Weights of a small transformer language model: vocabulary 2048, 557M tokens.
Each number is 500 + 50 x the weight over the matrix's rms, rounded and kept within 0 to 999. Layers, rows and columns count from 0. Numbers have three digits each.

# q: layer 2 attention query, 384x384, rms 0.116, rows 305-319, columns 96-143
# k: layer 2 attention key, 384x384, rms 0.112, rows 305-319, columns 96-143
# v: layer 2 attention value, 384x384, rms 0.0984, rows 288-298, columns 96-143
# o: layer 2 attention output (transposed), 384x384, rms 0.0755, rows 288-298, columns 96-143
q305:480568494523500549502468514433523428465494521578545462533465480509464464485480441545541452485552474552536491469499473504497527528465528475569473
k305:493516502507489468588442582504506480538516432539485494523590449468499457565596427488482550498507497557505461483471442551591401605505479499500524
q306:489457483559488510494610509506409506533509482484512509453537504416540543507507492502371545493460427591475450570619453395516495515462524516540454
k306:528490460508430502536505521488499488545477580483482467543591434483498536592528502499391527485563523509474505521510493539478504477529525484510492
q307:531497454553512481623501482502483434527583502502515510520451549460436528508422396485538512531630497495475524518436485456549495588505508404479449
k307:500449508495543434405444429568536546565555513534542449516442429457529446603469551504453516473475492442485514451435466592514558495571520477488558
q308:549474520531406505493383466500505505491476424485548507484504493512531442467413541507452552546504522503523555605493493573646507433456534464489496
k308:500433560561527530540446497520503465509474426496510478538484561600383470566590435491527422504547515414491426510531525548445410493472525592499488
q309:463474509494470498487564558491476545530434553504442550428520524558452455535527496473462575554490505414591477519540483507515516448484531460607503
k309:507684477541466536469466433533508607493526491547503470542531480507553492465512515484419485543463588529411507497474568388566638536547556499419480
q310:564503538530541460465449549506476531461460468437527479437561526494603441471453455458477544526518366471537543582508494519493481520524524519556528
k310:515488588494561594584572456477510467457507506493449524555466479472467507544536494536579424426494534509543383433511480491539531582504472487510459
q311:560484550522555504533456548442400385488592473429464510482514365411500401427423496467533495557465478459461464585521452518458424501461545544502427
k311:528452557487519479542538506448592461573559446539504477565430491642433507477524454549488483454574507560497526436484443416534429512548543571500481
q312:487468407464564558560536539502495468482414452552613502554534408485470425502471462499498608533487479565593585481547486465566440544453578484552579
k312:470535489543506477569498492510588529483503515452507506585506497500440464510473541462558570507439453573514470500402551476606559481561574460461455
q313:415546519570504473520602486471435449542564500511620516406486462540510549459572422469460486435496482504497545464443430460457530487531521533557535
k313:537436465502496527506520566495511488567439386469496601555418428537502490494522557494529407441495468521567430480514490524420463430510458503564541
q314:470446420515520628542419502544526503446490465594445497450492446519487493460480466534479423552503589425558484417647487414521478464438423534510506
k314:521509429488474438551511485538423465555540444490494512445464427515459524468552489519487536531505463537365345498484503524474438537562563617591506
q315:541553473427580374520389498443501441526580518490490507560452479445424483480382429524561508420484533564479461430484473451510425560525547487473438
k315:454504532515533558446482548536523499459439489480580448372416449527527511455538461524498467394450425421512453491497429526567360436435498528459526
q316:515514536508437439537574500510604575552455470594465417449435507473561561527472534478515586535378378488550482544431429515501495491494543450494511
k316:567440422507522573430532514567467605512534510477515566605512497511480551549459523571518555505452502541540531524554551443492431507467502427475518
q317:452590459519480444502510498477473497507475436506505449523531517585522489480502497599552538482483537439601518383517491440566458501508502459468404
k317:485519449440564469468549572438480496473554501562536536458535537527447549456520514539502548500478448370550425521505546387485475494486524616532502
q318:531511479553550502507398535518521458485504495448426506550540505544456387502489474458491562554519545479508473589557526386408458507519496564497516
k318:417623416471529431473495523499509519543505568530520513453603518643554469480524495469476502517494417556486567465434520402463479517468441608551480
q319:492470473471417508441480445459545496529457474452454445457521529557405552514511534627469434528517364470505502445432542561527468475505561473518531
k319:520418456495481522584519474482493472591466444544452537471477510529542504444514477461461426493433487353480458568544422567525459566519494501602485
v288:472535549487548505476486535476508582576488459558517478548416467460434531470501549444537539401457512468545500393449542460583488495492511557451526
o288:556548476505460477505525451496515362455553516492564449487482504639487507550459452570496480518489488521436471520493479460476497443445456404521504
v289:427484496483533503578504470483437495399480496500467495532520495507497559523486471507437531561555513541418452467540454496392499448534495476542510
o289:585506507439601531510518469542548514538513492549545497458506529421471480490510524418499534447458537490526483527494470608531540512459545567461505
v290:581527507498564552435437432567538495565458451488515464482445540548520527538572377552450592533550460512473583507468519505512517517456502522428453
o290:527501546527508529526520531462500450555515496480490469540561500546501491497436522458475412540474487470529436450539462507507428456523540509517523
v291:465499544479478504473541490497539564500461519531461452376460443531491416474513501541444461502409490442529436500477482469397491517603501448552505
o291:475540453530553566588502479534437458504503503466519434536512479626463605557546627498598595491573517525472532439593473504535512583463526584532541
v292:494530516576521508519421503530509563505485348572578460510447517469425433564470579497503547527433566413489473473519489509470437452489432503396508
o292:603566569445529512541590488480603531454494525544420508493547468489517560503464474518441494490511431562457504463467572567507510558572472482524496
v293:513485466457523552448473529528543460449551554483457503567478553549441455437572476479483431467491493498489481477502530520488466497516496523541520
o293:483508470549472497501516512551444493488440412481526469482467493484534565589498517520536517509546476476473505481536458494427604439531532519457451
v294:469512537516546529494542503547515553463451551469390491517508483480440506512604521547484550494498502458569506546446490505482519469494532511520536
o294:493492424484467495493509517459508501463510492537550524544524506536485478490502529515570518465497514522449562457511526546504505548540486485464475
v295:487456537527459478503467530508486520423398487429608495544549519531489539422437478583488521503417493489518523478539496452507543470504568514486406
o295:474543483553525516460540562516471484498588528447518482486547459451538479481507526407501458470524536501505469459490641458495547491463531500502533
v296:503475501557557465458434448481501482552516441537519540477481481495512484461521573458462497511559461500519457515526414525539561536478474450576477
o296:477551508517514514571480505520508491543532573464472483529516504458484467437539522496543500490456532520535564478449532396456402459504466513476529
v297:503440452527543531462508497509497457494521533568455527540419519410406510531509518432525454496522524453544552443411451471445492481480489452557498
o297:497557530534545505526456521488465506476532413452464493577437547481479571472419503510386464470487534469448494550492466463548452543515463567409442
v298:564517483460462503532502561505470526479497519420472558514565552500475516520589562511506473487514530540613550499487529498501494461510434495510576
o298:502535425494520539461501470471449486491563522546519542462513513446539548537453504507483544545528437515464499539556456490543555525539509523546434